Part of a small language model's weights.
Size: width 96, 2 heads of 32, MLP 256 SwiGLU, 2.17M parameters.
Training: a variant of SOAP for these matrices, 4607 steps.
Each number is 128 + 32 x the weight over its row's rms, rounded and kept within 0 to 255. Layers, rows and columns count from 0. The size above them is the row's rms in percent of the matrix's.

# layer 15 MLP gate, 256x96, rms 0.222, rows 30-53, columns 0-95
size [ 91 103  93  94 104 104 102  99 105 101 112 103 101  90 100 101 101  96 101  95 106 104 110 109]
[[110 115 145 100  83 160 128 144 112 128 117 105 124  78 140 134 124  62 130 142 179  69  75  97 172 176  92 119 122 165  86 121 159 133  37 118  71 104 139 156 104 163 173 121 160 115 141 145 156 145 110 167 109 111 198 117 147 174 144 154  95 130 188 151 158  88  96 107 104 119 148 168 140 145 121 111 117 147  98 150 118 131 119  65  96 135 151  69  83  77 149 131 114 126 102  57]
 [159 119 113 103 111 130 103  99  96  66 157 165  88 151 102 122 161 144 117 160  92 128  88 120 169 131 152 136 106  99 107  96 138  49 181 123 105 170  58  71 135 144 141 116 164  92 110 120  90 126 123 145 137 147 144  85 107 195  85 133 172 121 105  91 162 153  76 120 164 117 171 142 188 107  43 107 163 166  88 117  99  79 165 143 108 142 108  90 163 141 109  84 111 148 130 133]
 [ 93 153 138 102 128 139 171 103 156  94 134 172 120 140 148 131 162  94  98 140 139  60 110 143 106 207 149 135 137 178 103 122  98 106 124 114 162  55  98 134 164 164 127  82 132  88 139 134 147  90 113  69 105  84 102  54 172  64  61  97  60 129 137 117  91  74 132  88 126 110 143 125 172 106  85 124 109 152 134 163 140 133 125 120 128 168 161 152 121 147 122 111  49 111 125 140]
 [ 81 123  85 141  38  92 128 101  94 113 160 110 158 140 178 146 157  79 168 114 145 133 100 109 107 133 162 129 122  78  81 118 122 152 141 140 120 184 119 148 154 159  41 166  91 114  94 171 104 110 119 125 129 169 123 137 106 141 129 122  74 116 146 164 113 184 120  88 113 203 122 154 115 153 224 121 134 140 148 181 113 154 119 135 135  71  73 131 142 105 167 131 159 122 122 157]
 [107 123 165 108 115  76 104 182  77 122 166 211  94 152  92 140 151 157 141 137 143 129 159 118 136 141 113 129 174 129 114 175 158 114 180  84 103 100 202 186 112 142 145 103 129 151 153  92 161 138 116 166 133 119 125 110  82 134 107 113 103 155  85 145 133 185 101 123 133 129 128  66 150 199 153 102 113 111 113 120 228  94 111 125 154 107 139 174 105 144 162  70 103 133  99  96]
 [109 149 124 122 125  97 135 146 102 133 130 154 132 167  61  55 167 175 158 101 143  95 158 135  76 126 114 146 157 165  99 154 116 159  62 139 176 164  97 127 131 140 166 102 121  81 129  93 121 148 206 101 141 100 155 151 124 137 115 101  57 187 120 116 178 131 116  95 169 105 142 141 169 104 216 163 150 126 127 116  99 137 142 130 172 135 134 113 155  92 133 123 122 161 216  96]
 [101  80  81 141 125  70 139 139 108 130  90 142 160 118 150 149 191 162 175 157 126 121  90 158 135 150 162 151  86  91 168 100 202 149 124 132 130 158 156  86 135  50  83 124 131 114 145 133  93 135 111 141 137 140 141  78 116 114 154 106 129 158 100 169  88 117 113 146 186  83 144 196  76  97 141  89 114 154 104 172  81 162 168 152 135 138 158  76 121 213 107 139 143 132 130 101]
 [147  84 140 173 152 169 187 121  80 139 130  93 121 148 133  87 126  90  91 167 101 104 122 100 124 119 160 160 131 112 160  57  99 134 164 101  83 121  90  99 119  94 181 110 171 119  98 149 135  96  99 105 145 202  96 158 129 130  67 180 158 191 181 184 157 161 146 118 113  87 165 123 147 139 152 102 166 136 110 145 143 140 127 129 180 128  68 138 131 113 126  51 177 106 130 132]
 [165 108 102 146  66  97 183 158 156 159  92  87 178 161 104 157 177 160 157  90  93 111 139 153  80 144 101 121 131 105 198 153 152  68 102 113 101 139 112 100 185 123 124 148 125  85 108 102 150 112 147 167 144 145 121 140 125 166 119 157 124 150 177 152 113 137 190 142 120 169  82 133  82  74 178 160 159 146 125 121 195 160 107 182 189  87 108 125 131 134 164 112  86 142 123 148]
 [129 101 136 178  74  83 187 123  49  45 116  68 105 160 158 142 162  92 113 166 127 124  86  79  93  98 109 169 147 134 103  57 139  75 139  94 147 131 133 131 112 134 111 187 153 139 100 102 116 141 168 164 127 125 156 155 122 124 100 153 152  53 121 147 190 144 144 134 140 122 168 176  69 163 105 123 140 134 117 119 110 129 105 181 161 145 159 120 135 131 106  93 114 168  96 119]
 [135  90 127 168 161 119  85 129 165  97 128 107  88 114  95 168 169 139 170 122 123  90 137 117 165 160  77 197 104 137 163 140 135 136 122  65 175  66 149  66 151 102 117  70 161 165 122 146 121 143 171 123 120 106 170 155  99 141  98 160 153 148 147 154 103 188 135 126 115 121 140 137 111 135 108 101 129 172 120  72 206 164 118 169 118 142 142 135 129 160 110  49 123 102 162  57]
 [131 159 114 215 115  97 187  69 124 139 104  93 152 126 191 141 164 135 125  95 104 156 100 109 133 157  67 134 173 146 162 152 155 115  71  90  86 162 135 119 176 140 164 122 144 153 141 111 133 103 125 134 105 104 124 139  76 103 131  78 105 119 165 134  95  61 109 203 144 127 108 173 135 106  96 134 142 148 133 111 173 169 128 139 102 129 119 166 160 115 150  92 109  23 107 128]
 [106 136 120 123 122 109 109  87 134 149 187 125 129  75 107 146 167 167  88 129 130 107  38 172  93 152 123  74 116 159 164 128 155 160  67  97 117 140 132 108 143  87 188 166  72 105  88 135 147 155 144  89 147 112 103 160 158 122  97  39  78  74 151 109 153 142 146 146 169 146 181 118 122 101  98 109 124 130  90  85 181 130 121 164 131 113 152  95 156 115  80 153 177 131 148 115]
 [185 116  80  99  91 163 117 118 109  70 135 118 110 122  88 122 145 217 151 115 167 163 140  91 153  71 136  73 184 141 151 169 201 171 176 121 202 100 101 154 129 156 157 150 128 156 100 117 133 182 165  98 143 109 164 132 132 154 114 142  83 108 110 166 122 139 129 117 160 121 130 149 116 150 153 133 127 152 141 101 163  56 160 113  75 194 145 138 131 113  86 113 139 105 159 141]
 [ 97 120 126 119 184 125 224 147  92  93 117 106 139 110 160 133 132 192 114 176 147 125 110  93 132 113 143 188 135 135  58 175 109 102  98  98 151 169 137 177 161 117 161 161 116 128 119 176 133  87  85  82 122  99 125 116 136 108 119 132 148 129 150 186 148  87 181 163 130 182 200  57  87 163 131 113  85 155 105 165 170  85 141 119 121  99 147 106 130 136 142 101 136 111  96 111]
 [141 155  64  91 119 175 100 109 166 107 173 132 126  79 150 105 143  65  91 116 117 103 115  97 165 106 142 188 219 153  83 153 139  64 148 142  93 125 129 163 104 115 149 117 188 144  90 156 126 136 128  95 129 101  96  72 156 137 105 120 168 148 132 121 141 154 136 143 184 168 145 133 195 119  76 109  80  55 134  98 131 102 134 116 151  85 145 133 161 140 166 105  86  97 146 119]
 [ 92 131 141  98  87 152 178 128 124 138  88 151 103 117  90 113 119 134 105 174 156 134 116 101  61 111 212 175 164 166 165 161 137 131 117 119 146 104 167 146 138 151 122  78 164 101 185  24 179 142 159 108 142 121 105  90  91 171 109  98 175 133  84 125 141 108 120 118 155 174 154 172 140 148 104  95 133 119 133 162 162  92  98  98 175  71  86 117 135 100 112 162 139 144 148 160]
 [162 120 130 111  79  76 116 136 120 122 206  91 101 113 114 124 181 110  92 155 159 108 120  86 107 180 103  88 164 163 137 116 148 110 152 131 140 115 147 138 142 104 213 196 205 158 124 154 114 139 104 139 193 156 158 113 137 119  29 148 148 126  69 153 121 175 106 129 153 165 158  99 125 149 152 107 174 135 140  87 133 104 162 141 147 118 160 110 144 162 102 119 103 120  74 149]
 [109  65 169 170 159  56 158 104 147  96 125 115 154 140  97 177  75 134 121  98 195 124 115 125 125 148 131 169 172 101 165 126 138 117 125  94 112  90  88 130  99 101 130 127 160 142 155 109 105 165  43 141 184 106 162 148 129  66  99 102 152  69 112 119 143 106  77 146 103 176 144 159  57 129 136  95 126  65 140 135 141 127 157 124  86  94  76 154 158 170 124 129 143 115  97 114]
 [124 174 129  82 132 129 169 131 146 116 114 135  44 103  95 130 125 185 111 141 141 169 142 110 150  88  77 113 166 121 183  89 116 121  61  72 146 123 142 108  92  96 117  97  96 151  72 126 129  78  92 110  97 178  92  85 103  83 140  56 181  86 111  97  88 143 143 175 136 114 108 130  86 114 177 128 105 135  86  58  85 149 130 105 135 121 154 151 107 141 145  87 134 150 119 152]
 [ 80 121  59  78 130 109 128 106 109  63 167 169 154 113 149 169 102 118  92 100  68 119 154  96 162 117 145 144 120 163 162  72 145 108 156  90 107 142 136 177 124 214 145 106  93 161 169 130 175 142  96 101 116 103 106 148  75 102 128 130 114  95  97  98 131 164 118 123 120 101 188 107 156 101 171 118 158 145 109 143 172 132 132 127 133 145  61  77 172 183 134  97  90 125 117 177]
 [175 174 152 138 157 191 166 119 168 105 140 103 131 142 135 182 170 169 109  89 139 116 116 130 164  50 121  95 160  99 158 100 157 177 139 135 103  98 121 174 145 110 128 120 180  98 124 134 166 160 189 184 184  99  94 158 122 127 112  83 117 114  89 175 159 159  81 164 170 152  85 152 124 112 133 115  83 105  93 121 153 138 145 110 132 157 168 154 125 129 188 178 185 165 114 134]
 [101  94 150  75 137 102 205 132 145 104  87 173 117 152  42 144 110  82 111 101  89 137 159 131 139 150 121 131 117 142 112 106 107 120 134  99 124 145 168  85 163 158 168 133 119 108 107 147  98 145 124  93 163 180 134 141 153 110 148 127 102  99 104 155 145 190 163 125  93 146 161 131  85 151  52  94 172  75 162 116 170 129 153 140 129 145 125 154 150  98 116 148 225 140  95 203]
 [ 68 123 131 117 117 108 192 113 143 133 130 101  88 144 118 119 149  72 154 130 103 176 151 106 133 146  78 155 131 131 126 100 120 121 161  95  93 111 137 138  84 121  84 152 130 135 106 145 158 122 163 191 150 160 161 118 135 163 137 186 130 166 168 178 200 144 173 141 100 126 110 111 141 180 134 124 105 144  88 104 200 116 154 146  46 139 123  83 136  62 138  64 138 194 176 144]]
# layer 15 MLP up, 256x96, rms 0.214, rows 30-53, columns 0-95
size [ 98 103  95  96 110 100  97  95 102 104 102 101 103  94 105  93  97  94 100  91 102  99  98 108]
[[153 111 100 150  77 238 135 105 136 136 162 139 166 139 208 129 174 170 163 117  83 160 156  89  86 110 153 155 134 112  89 109 160  99 120  95  95 144 107 156 134  96 122 110 158 116 177  90 126 148 181 163 129  74 112 103 117 149 103 173 180 159  87 151  81 131  93 157 131 142 104 170 165 191 163 111 125 109 117  86 148 140 122 124  96  81 172 106 130 117 148 170 108 156 148 132]
 [136 171 166  99 112 131 114 130  91 155 120 125 166 193 130 117 175 139  86 139 156 132 176  75 113 191 137 118 103 108 160  82  84 127  93  98 108 120 136 123 134 125 156 172 131 106 147 134 135  67  72 198 141 116 111  75 143  36 168 107 103 127 128 125  81 109  70  94 156  97 169  97 102  90  68 107 163 115 108 101 101 104 131 176 137  89 107 121  71  99 147 110 123 113 162 149]
 [118 128 123  77 106 135 150 148 129  67  88  90 225 157 107 122 140 133 117  74 106 134 111 166 134 131 113 115 165 150 119 118 147  98 156  87 140 163 138 111 160 121 127 122 137  71 148 153 196  96 206 114  75 138 116 114 113 168 168 155 185 168  93 166 170 148 117  96 111 124 107 138  92 110 101 137 151 126 144 104 114 181  98  74 127  75 180 118 148  92  71 112  70  93  98 121]
 [116 117  77 142  82 123 115 130 128 181 132  86 100 137 192 126 119 137 126 105 103 154 140 121 184 150 157 174 132 153 125  45 134  87 127 129 146 112 107 104 149 149 195 148 139 111 137 150  89 145 185  89  34 123 179 201  97 138 142 130 153 153 145 126  33 138 117  77  65 145 169 107 133 133 143 123  98 127 137 117 137 127 140 141  93 173  80 136 164 152 109 129 109 167 102 139]
 [139 115 124 126 149 119 154 119 119 126 100 132  92 152 133 152 101 160 158 128 173  94 128 110 184  92  79  85 118 173  91 138 162  65 150  69 110 185 113  81 113  70 111  86  83 143 125 151 143 116 126 100 123 168 114 181  99 132 142 161  94 136 103  78 123 187 128 150 155  95  81 172  96 147 169 186 105 131 155 159 106  90 166 106 156 161 118 156 190 121  65 137 122 100  61 107]
 [ 86 173 179 208 140 144  97  81  98  99  80  95 106 143 140 117  92 161 134 137 164 124 106 109 156 127 151 163  98 148 148 119  80 164 137 163 139 191 148 131 145 117  89 118 115 142 157 126 109 173 179 112 170 153 102 143 143 102 124 134 121 149 157 109 192 154 144 119 137 141 113 126  67 168  98  75 182 122  75  74  97 155  80 148 155 182 110 189 107 148 143 168  97 179 165 120]
 [ 89 142 115 123  71 108 146 112 170 195 131 133 162 105 171 102 102 118 187 109  94  96 103 124 142  85 185 126 126 125 154 141 180 110 120 148 102 180  80  80 133 122 167 149  76 124 169 139  61 151 136  83 107 197 109 139 149 148 115 143 136  64  98 143 115 145 187 106  84 110  82 118  89  98  80 117 155  85 170 153 161 163 116 137 116 121 122 157 125 124 206 121 109 108 164 125]
 [123 111 112 156  73 138  72 103 153 155  70  79 124  96 130 129 189 144 143 109 124 114 105 156  94 106 165  78 120 117  44 107  69  78 170 151 129 180 111 166 140 114 143 129  84  93 139 115 158 115  89 116 115 119  83 129 165 153  73 132 105  97 117 118 158 158 143 114 131 173 148 116 160 136 205 106 152 122 154  76 109 117 119  85 121 154 143 176 107 109  93 136 190 121  62 172]
 [218 121  90 131 111  76  85 130 110 143 152  63 136 188  92 139 199 153  93 161 173 148  96 121 139  98 125 136 120 165 106 105 129 149 116  85 171 131 108 131 128 177 129 167 148 127 137 193 128 100 112 129 107 151  62 113 160 142 152 100 114 157 184 152 131 117 110 130  81  81 115  76  53  83 140 135 115 124 141 137 127 134 153 171 135  98  71 123 181 146  94 120 180 153 115 152]
 [111 154 107 159 138  86 136 113 156 123 128 147  80 151 109  98 206 155  71 144  74 137 130 150 130 126 178 147 128 106 102 117 148 116 131  81 156 126 205 134 156 129  55 134 150 131 114 113 127 114  78 131 125 102 125 172 174 156  91  33 137 124 122 112 113 167 161  86 110 149 155 160  62 137 185 193 185 115  92 135  84 121 113 166 153  80 158 121 107  99 153 154 113 110 127 109]
 [193 181  91 153 121 116 165 131 147 118  83 163 207  89 125 187 124 142 167 136 137 174 157 191 144 164  98  96 112 146 167 124  60 138  86 119 153 115  93 106 130  89 150 149  72 134 121  90 130 158 106 122 129 123  75 123 184  61 172  76 115 124 142  65 148 127  76  87 166 130 139 104 117  73  80  80 132 133 152 112 119  91 121 103 100 149 135 150 128 127 113 106 139 135 103 115]
 [150 170 122 138 137  88 125  87 164 141 166 130 115  75  62 210 183 159 174  82 137 119 123 118 133 160 143 161 152  90 149 175  83  87 129 136 131 148 125 139  88 166  99  84 118  80 144 103  73  92 189 103 119 186 139 104 141  77  92 155 100  74 121 119 149 154 115 158 148  94 135 159 137 103 165 122 140 133 172  93 138 134 133 150  94  97  89 162 149 105 157  65  75 129 105 152]
 [ 97 171 113 163 140  78  76 133 102 125 102  91 144 197 127 107 161  42 140 107 141 120  88 149 112 120 111 112 193 134 146 139 141 109  66 177 130 112 129 128 110 105 157 116 152 125  83 158 129 148 153 123 195 119 165  89  96  49 154 186 124  86 123 120 136  99  93  90 162 206 131 134  93  66 131  71 137 154 135 103 147 153 133 145 104 148 120 172 131 152 121 155 113 119  98  80]
 [ 74  92 136 111 111 156 109 109  54 101 158 124  73 124 126 167  70  98 135  53 153 155  78  76 168 133  88 134 157 117 113 124 104 136 115 102 103  90  83 158 153 113  87 138 116 147 114 171 139 167 174 166  88 121 115 117 162 110 152  96 100 147 144 168 119 112  74  85 142  90 103 118 175 159 140 103 108  99  82 119 159  81 154 100  36  77 130 183 137 125 109 139 124 120 141 130]
 [101 120 103 150 125 132 137  33  51  98 164  75 166  64 129 110  94 152 117 149  95 155 136 121 121 149 106 130 138 139 130 131 167 106 160 140 183 105 152 113 141 141 159 179  89  85 180 134 215 111 131 122 103 121 107  68 168 173 109  96 131 159 154 193 173 112 154 129 107 123  82 110 112 145  81 112 133 137  99 116 138 127 115 187 109  88 112 108 105 136 132 170 143 131 153  61]
 [141  84 134 103 117 113 183 113 116 151 151 111 102 123 137 144  84 124 130  72 124  90 153  72 116  94  86 125 137 161  84 167  97 152 141 112  98 118 185 135 124 202 167 109 133  83 103 165 172  98 132 147 145 165 117 159 129 108 150 136 175 112 184 157 153  56 175 156 170 161  97  77 130 107 198 170 136 152 120 132 137 151 113 167 204 124  81  84 141 166 139  96  92 123 102 110]
 [110  55 143 141 116 117  75 140  87  92 187 135 149 130 107 106 129  69 124 152 101  95  97 141 133 114  91 129 120 125 104 125 134 139 178 119 131 149 157 116  37 141 168 103 130 139  90 123  81 119 110 142  67 113 126 122 119  46 111 127 103  82 123 143 112 130 190 136 128 128  75 139 163 134  95  85  71 142 172 128 100 126  85 156 124 182 167 122 145 134 126  94  37 185 155 137]
 [117 155 124  69 167 163 100 132 127 124 123 121 171 142 123 150 187 176 129 180  55 209 132 138 156  92 195 111 147 120 147 150 141  77 111 113 157  80 117  69 151 143 111 143  83 128 116 136 168 148 150 152 130 143 123 143 130  97 209 145  91  71 123 116 173 164 141 104 114 140  90 150  69 115 155 105 113 138 170  90 170 148 177 159  80 145 138 151 128  66 123 163 109 143 126 111]
 [103  71 177 158 119 134 122 148 108 120 154 114 194 113 129 113 102 165 107 144 143 126 120 111 123  94  74 117 160  96 142 131  93  35 100  57 152 143 162 114 145 134 116 145 134 101 114 116 144 111 145 177 121 123 122  65 102  95 146 131 142  74 159  52 101  98  88  79 162 139 168 107 146 165 126 110 120  49 167 164  99 132 105  55 140 141 136 201 129 149 152 129 155 120 103 158]
 [195 127  60 152 102 165 142 143 126  97 138 150 140 169 137 133 111  69 126 192  90 115 154  88  51 147 130 131 174 102 168 106 117 127 150 141 125 114 147 157 117 211 130 109 132 125 185  78  81 158 150 117 102 145 101 139  98 109  84 154  75 105 166 161 127 126 127 107 144 126 169 104 209 148 139 129 100 186 143 116 160  91 104 155  70  89  88  75 114 139 129 151 130 144 116 109]
 [ 93 150  97 120 131  75 133 130 185  52 149  70  99  66  83 135 140 145 134 105  88  89 114 143 110 126 120 163 148 109 139 122 126  97 157 203  94 100 160  86 169 149  67 119 111 148 116  52  90 111 102 164  74 120 121 157 162 143 128 118 119  50 134 119 119 108  80 148 100 122 102 141 175 145 177  89 154 142 134 137 147 109 131 180 130  71 156 140 179 175 105 129 120 156 131 119]
 [116 123  79 144 104 159 178 112 129 128  79 125 107 174 137 151 134 105 166 119  64 188 143 157 107 171 176 112 128 143 171 151 177 111 137 115 124  64  92 111  98  67 120 128 155 141 135 102 108  71 143 152 194 130 132  86  82 211 101 124 131 111  80 154  98 123 121 141 135 116 151 137 113  57 131 182  67 110 158 107 147 133 124 136 101 124 123  84 135 204  90 122 111 144  89 101]
 [102  90 116 125 170 129 111 164 174  76  90 110 167 224 128 134 145 115 183 105  73 146 132 120 118 123 115 122 129 149 212 132 106 177 134 122 129 116 170 137 171 144 141 120 100 112 152 175  68 135 169 139 160 181  70 100 178  84  86  80 105 168 152 135 136 137 165 134 106 117 118 150 123 120  99  81 151  75 149 112  98 109 191 160 124  86 115 140 180  93 119 137 149 119 134  90]
 [ 98 134  98 135 155 110 171 148 106  81 143  43 105 127 120 152 168  97 114 157 155 100 126 119 101 151  85 168 144  76  85 121 115 109 140 132 150  88  67 106 163 135 110 135 148 106  52 168 109 194 116 116 169 150 193  81 195 142 144 103 180 118 155 131 125 108 120  93 100 181 113 156 154 144 148 138  58 136 180 186 108 150 151 120 108 148 119 117 129 128  94  88 179 121 101 129]]
# layer 15 MLP down (transposed), 256x96, rms 0.214, rows 30-53, columns 0-95
size [102 101  92 100 109  95  97  92  96  95  87  95 104  96 100 105  99  94  92  97 107 102  96 102]
[[ 58 128 117 156 100 123 130  91 106 136 113 146 161 137  93 134  92  72 136 154 173  51 149 105 132 125 114 103 116 117 178 150 102 106 135  68 157  66  89 105 142 121  80 115 140 140 104 120 121 119 168 145 123 134 146 123 110 170  91 213 125 105 167  72 196 170 130 129 169  69  78  65 136  90 127 148 141 145 159 121 141 147 169 118 136 145 105  84 177  99 154 160 120  74 110 147]
 [192 137 100  62 106 177 169 130  85 131 112 178 143  93  88  66 147 156 104 126 145 160 150  77 155 162 116 114 118  29 166  88 106 146 150  93 123 105 145 152 139 105 130 159 107 112 152 119 139 123 129 170 137 102 117 143 162 114 156 141 126 159 144 121  53 138 152 163 144 126 138 203 134  94 121 115 110  71  88 117 114 111 113 105 120  92 186 145  48 147 115  96 142 168 123 172]
 [173 128 146 133  73 100 130 185 101 109 129 173 160 118 204 127 110 124 123 130 179 139 143 112 158 129 204 180 159  99 156 103 135 156 119  88 128  86 107 101 143 102 127 174 126 121  87 141  99 101 135 147  81  82 179 134 152  70 109 129 168 185  77 140  54 151 149 150 137 100 102 109 117 111 156 167  99 143 140 109 186 146 164 142 102  74 148 166 165 137 128  85 120 173  90 165]
 [110 154 100  77 154 109 117 194  96 119 101 154 182 136 118 109 131 157 131 109 108  72 170 115 104 132  97  82 134  87 126 159 118 140 158 162 106 160 105 120 113 150  80 102  54 148 132 127 152 152  94 141 156 105 146  95 103 168 127 253 115  82 124 141 125 116 150 103 161 122 144 151 216 101 141  88 115 155 196 181 112 180 145 125 136 160 150 138 163 135 145 130 134 159 102 118]
 [197 171 113  93 144 147  69 164 222 171 132 121  76  93 140 102 154 128 114 141  86 169 175 121 126  70 132 144 138 118 106 162  80 236 132 121  96 122 107  84 135 147  83 150 152 144 132  99 118 108 110 137  95 114 156 107 135 126  90 160 102  86 125 136 124 108 152 119 110 122 163 107 141  89  92 104 223 111 166 139 104 149 125 143 126  79 105 147  95 141 137 122  97 164 152 115]
 [126 128 211 143 104  94 156  68 130 131 145 131 146  50 120 125 183 179  86 126 100 115 119  80  99 149 178  89 167  98  84 131 201 172 117 119 162 102 134 147 165 159 200 153 152 123 102 120 149 114 113 138 145 158 182 147 115  91 155 180 119 172 165 185  97 126 144 126 122  85 140 139  82 154 112 182 125  94 127 108 112 108 156 171 129  95 127 101 125 132 155 171  95 116 130 175]
 [145 160 138 138 146  91  93 105 122 137 160  93  67  89 109 134 112 146 137 124  42 123 178 100 163 104 103 128  89  95 123 159 155 169 161  94 146  75 125 175  69 156 143 107  96 142  72 150  88 127 139  86 103 122  97  61 127 116 162 120 134 121 134 195  64 125  76  74 146 163 174 140  94 174  95 105  86 137 153 159 176 177 132 115 109  85 145 137 130 137  92 156 142 131 150 151]
 [110 150 126 123 107 172 162  88 118  93 158 103  73  82 155 153 122  99 159 144 160  89 115 161 131 121  84  80 170 123 200 132 133  98 100 178 156 113  78 127 111 154 110  99 120 116 146 139 175 175 160 152 116  80 163 125  79 138 177  31  93 147 161 158 117 140 161  98 123 137 140 116 121 144  66 159 164  93 114 202 120 166  97  92 148 131 102 115  82 119 140 110 104 164 160 161]
 [128 150  97 161 106 158  87 213 193 101  54 133  87  96 155 155 118 117 121 136  96 102 123  97  94 151 100 173 102 127 161 131 113 152 152 164 106 125 119 172  87  69 152 154 113  82 127 136 119 118 104 104 121 130 117 106 157 176  78 237 109  82 190 144 104 114  68 142 156  97 156 119 121 115 149 114 175 189 121 125 139 131 127  99 132 186 149 138 130 123 145 146 100 108 138 154]
 [106 126 109 162 157 101 124 141 134 152 129  81 155 120 145 161 138 116 213 120 181 131 105 123  99 135 101 135 165  68 144 125  96 129 118 129 143 173 107 142 140 119  73 178 101 153 129 122 111 166 175 169 104  76 146 155 153 164 186  62 165 180  95 129 125 163 100 153 124 107 114 183 130 144 114  62  85 157 126  94 134  94 116 171 122  53  74 185 143 140 141  77 102 165 136 152]
 [101 124  86  92 113 107  81 159 138 129 124 156 118 146 186 130  70 142 107 139  93 107  70 128 134 137 144  85 140  95 140  72 143 141 180 157 149 128 119  95 106 146 112 171 201 102 151 107 156 136  90 118 104 119 117 127 113 127 188  15 112 124 101 177 108 122 117 132 116  93 141 132 155 137 180  51  76 128 124 143 124 189 133  98 111 185  75 123  96 105 124 132 123  64 140 118]
 [144 131 130 102 133 146 120 122 143 104  86 128 146 148 136 131 141 178  84 111 127 117 135 163 165 159 134  84 168 125  84 112 128 142 107  76 126 159  87 138 178 119 187 129  90 151 115 160  63 137 107 163 155 134 116 147 168 123 102 174  69  62 158 195  67 119 179 152  93 122 157 164 127 108  95 182 149 183 133 156 166 130  93 166 128  95 141 145 157 217 188 118 131  89 144 117]
 [ 99 122 132 137 129 161  78 151 101 165 138 146 145 115 114 132 108 119 107 145 122 144 109  55 134 153 156 173 128 145 103 109  97 167  69 126 105  69 104  94  76 119 184 118 125 158 100 155 183 167 164 111 127 159 145  83 112 202 121  73 134 116 110 144 121 111 139 102 134 173 186 151 217 130  94 157 133  80 133  53 108 136 141 132  91  65 158 137 123 127 169  77 155 159 135  95]
 [161  54  99 146 124 126 112 109 112 121 138 136 117 108 139 125 160 214 126 140 166 104 124  98  55  98 156  72 112 156 122 120 157 104 144 131 105 192  73  88 157 100  97 128 197 125 123  72 127 127 111 120 131 126 147 179 140 102 131 152 146 130 121 123 131 134 183 156  83 122 204 121 147 162  90 175 135 157 127  78 148 102 161 102  50  83 112 136 108 161 127 113 174 139 169 175]
 [135 114 122  75 156 126 136 138 112 120 143 119 123 133  99 172  96  88  65 200 158 117 131 118 136 154 151 138 164 116 143 158  78  77 125  86 165 102 193 160 164 137  87 129 100 129  88  98 107 125 143 153 121 130 104 212 133 172 112 215  62 143 111  76  87 126 123  92  97 130 124 152 158 169 122 144  91 161 176 144 104 145 141 124  61 138  89 115 135 181 107 102 118  85 116 162]
 [211 146 126 106 132 137  62 111 161 103 132 169  79  71  87 129 118 114 118 112 105  80 129 176 230  88  61 150 131 144 163  97 112 148  97 161 105 171  97 149 176 131 186 121 127 150 132 182 159  90 154  63 116 143 153 130 128 143 120 174 119 142 172 139 130 190 139  76 114 100 105 128 162  88  99 121 106  88 100  96 144 127  91 111 124 106 105 115 123 112 128 109 126 135  91 138]
 [128 114 109 107 151 187 103  75 161 119 123 124  84 149 187 154 122  98 137 125  83  80 176 135 162 103 112 144 140 190 146 120 136 117 130 124 172 117 152 135 187  81  95 103 120 131  80 124 125 138 138 102 129 127 159 110  93 116  65  65 199  88 150 162 129 116 148 140 109 137  99 131 134 155 131 212 114 145 161 182 143 111 115  78 150 173  99 150  73  79 117 132 168 179 174 174]
 [163  83 128 144 147 118 177 146 134 120 110 142 108  86 103 159 138 168 157  86 188  73 155 150 122 114 209 136 127 128  72 126 122  89 152 158 140 117 182 179 147 162 138 126 120 145 114 159 108 155 172 122 181 127  97 126 117 168  87  47 132 165 135 116 180  68 121 185 129 138 171 108 183 143 124 116  96  52  98 106 147 184 158 162 114 116 118 140 167 125 116  88 114 123 120 168]
 [121 169  98 112  94 129 164   0 118 167 162 128 126 169 115  84  90 135 130  82 120 105 182 115 148 137 108 110 146 127 161 171 151 189 159 157 102 149 122 115  67 147  82  95 102 129 114 116 135 115 163 134 140 179 134  87  84 140 165 135 140 134 146 110  96 171 161  95 145 142 143 123 130 124 146  96  52 159 134 159 115  72 143 127 182 160 130  87 137 149 145 117  81 149 102 182]
 [121 157 150 159  54 160 138 131 123 114 109 152 128  95 156 119 142 123  81 103 140  89 170 165  74 135 115 178 121 122 159 181 162  55 125 180 145  84 125  90 118 203 128 102 168  71 112  92 156 167 187 117  95 107 166 136 135 114 123 165 150 157 104 121 167 117 186 114 130  93 123 145  75  89 170 104 137 148 111 134  74 139 106 101 158  74 178 182 153 120 104 144 131 107 158 127]
 [110 118  86 148 126  55  81 148 109  70 105  92 139  70  63 158 155 138 175 104 172  99 124 143 123 130 110 176  97  89 151 113 105 149 111 155 104 152 127 110 136 122 112 117 109 190  96 161 136 142 118 144 158 198 138 110 145 115 197 162  61  66 112 164 137 105  55 120 144 108 141 126 125 136 101  94 133 186 154 121 104 124  97 111 155 191 187 131 100 153 105 102 126 130 104  84]
 [124 130 131 162  98 149 165 122 140 108 102 118  68 139 151 160 145  69 115 113 111 182 105 143 137 141 131  99 181  80  95 120  95  71 134 159 142 149  51  96 168 123 147 120 156 151 144 159 132 147 131 180 116 124 158 118 173 186  70 142 149 109  87  77  54 152  97 176 140 137  89 118  71 117 143 121  67 127 161 124 145 160 138 153 157  78 140 113 192 144 153  98 111  94  84 172]
 [129 163 129 147 124 121  66 130 138 153 116  52 127 105 179  95  97 192  93 175 194  90 123 139  94 107 146 134 105  99 134 140 157  77 145 130 108  78  82 156  91  88  82 101 127 146 128 121 178 132 113 172 121  95 144 124 134 136  71 136 159 114  91 175 162 114  98  95 164 120  82 122 141  99 163 167  84 207 112 105  91 142  90  63 137  93 131 109 134  95 173 108 109 114 128  88]
 [141 165 106 110 169 106 143  99 165  59 148 117 138 155 115 157 109 118 148 127  65 161 122 125  84 128 117 151 115 112  63 139 153 134  70 196 110  65 123 147  80 137 145 110 172 121 107 144 120 104 116 145  95 174 127 107  89 202 117 155 128 140 182 172  59 133 161 103 135 153  98 159 121 147 110  71 124 179 151 115 175 129 200 140 140 130 157 114 168 147 172  75 134 147  99  92]]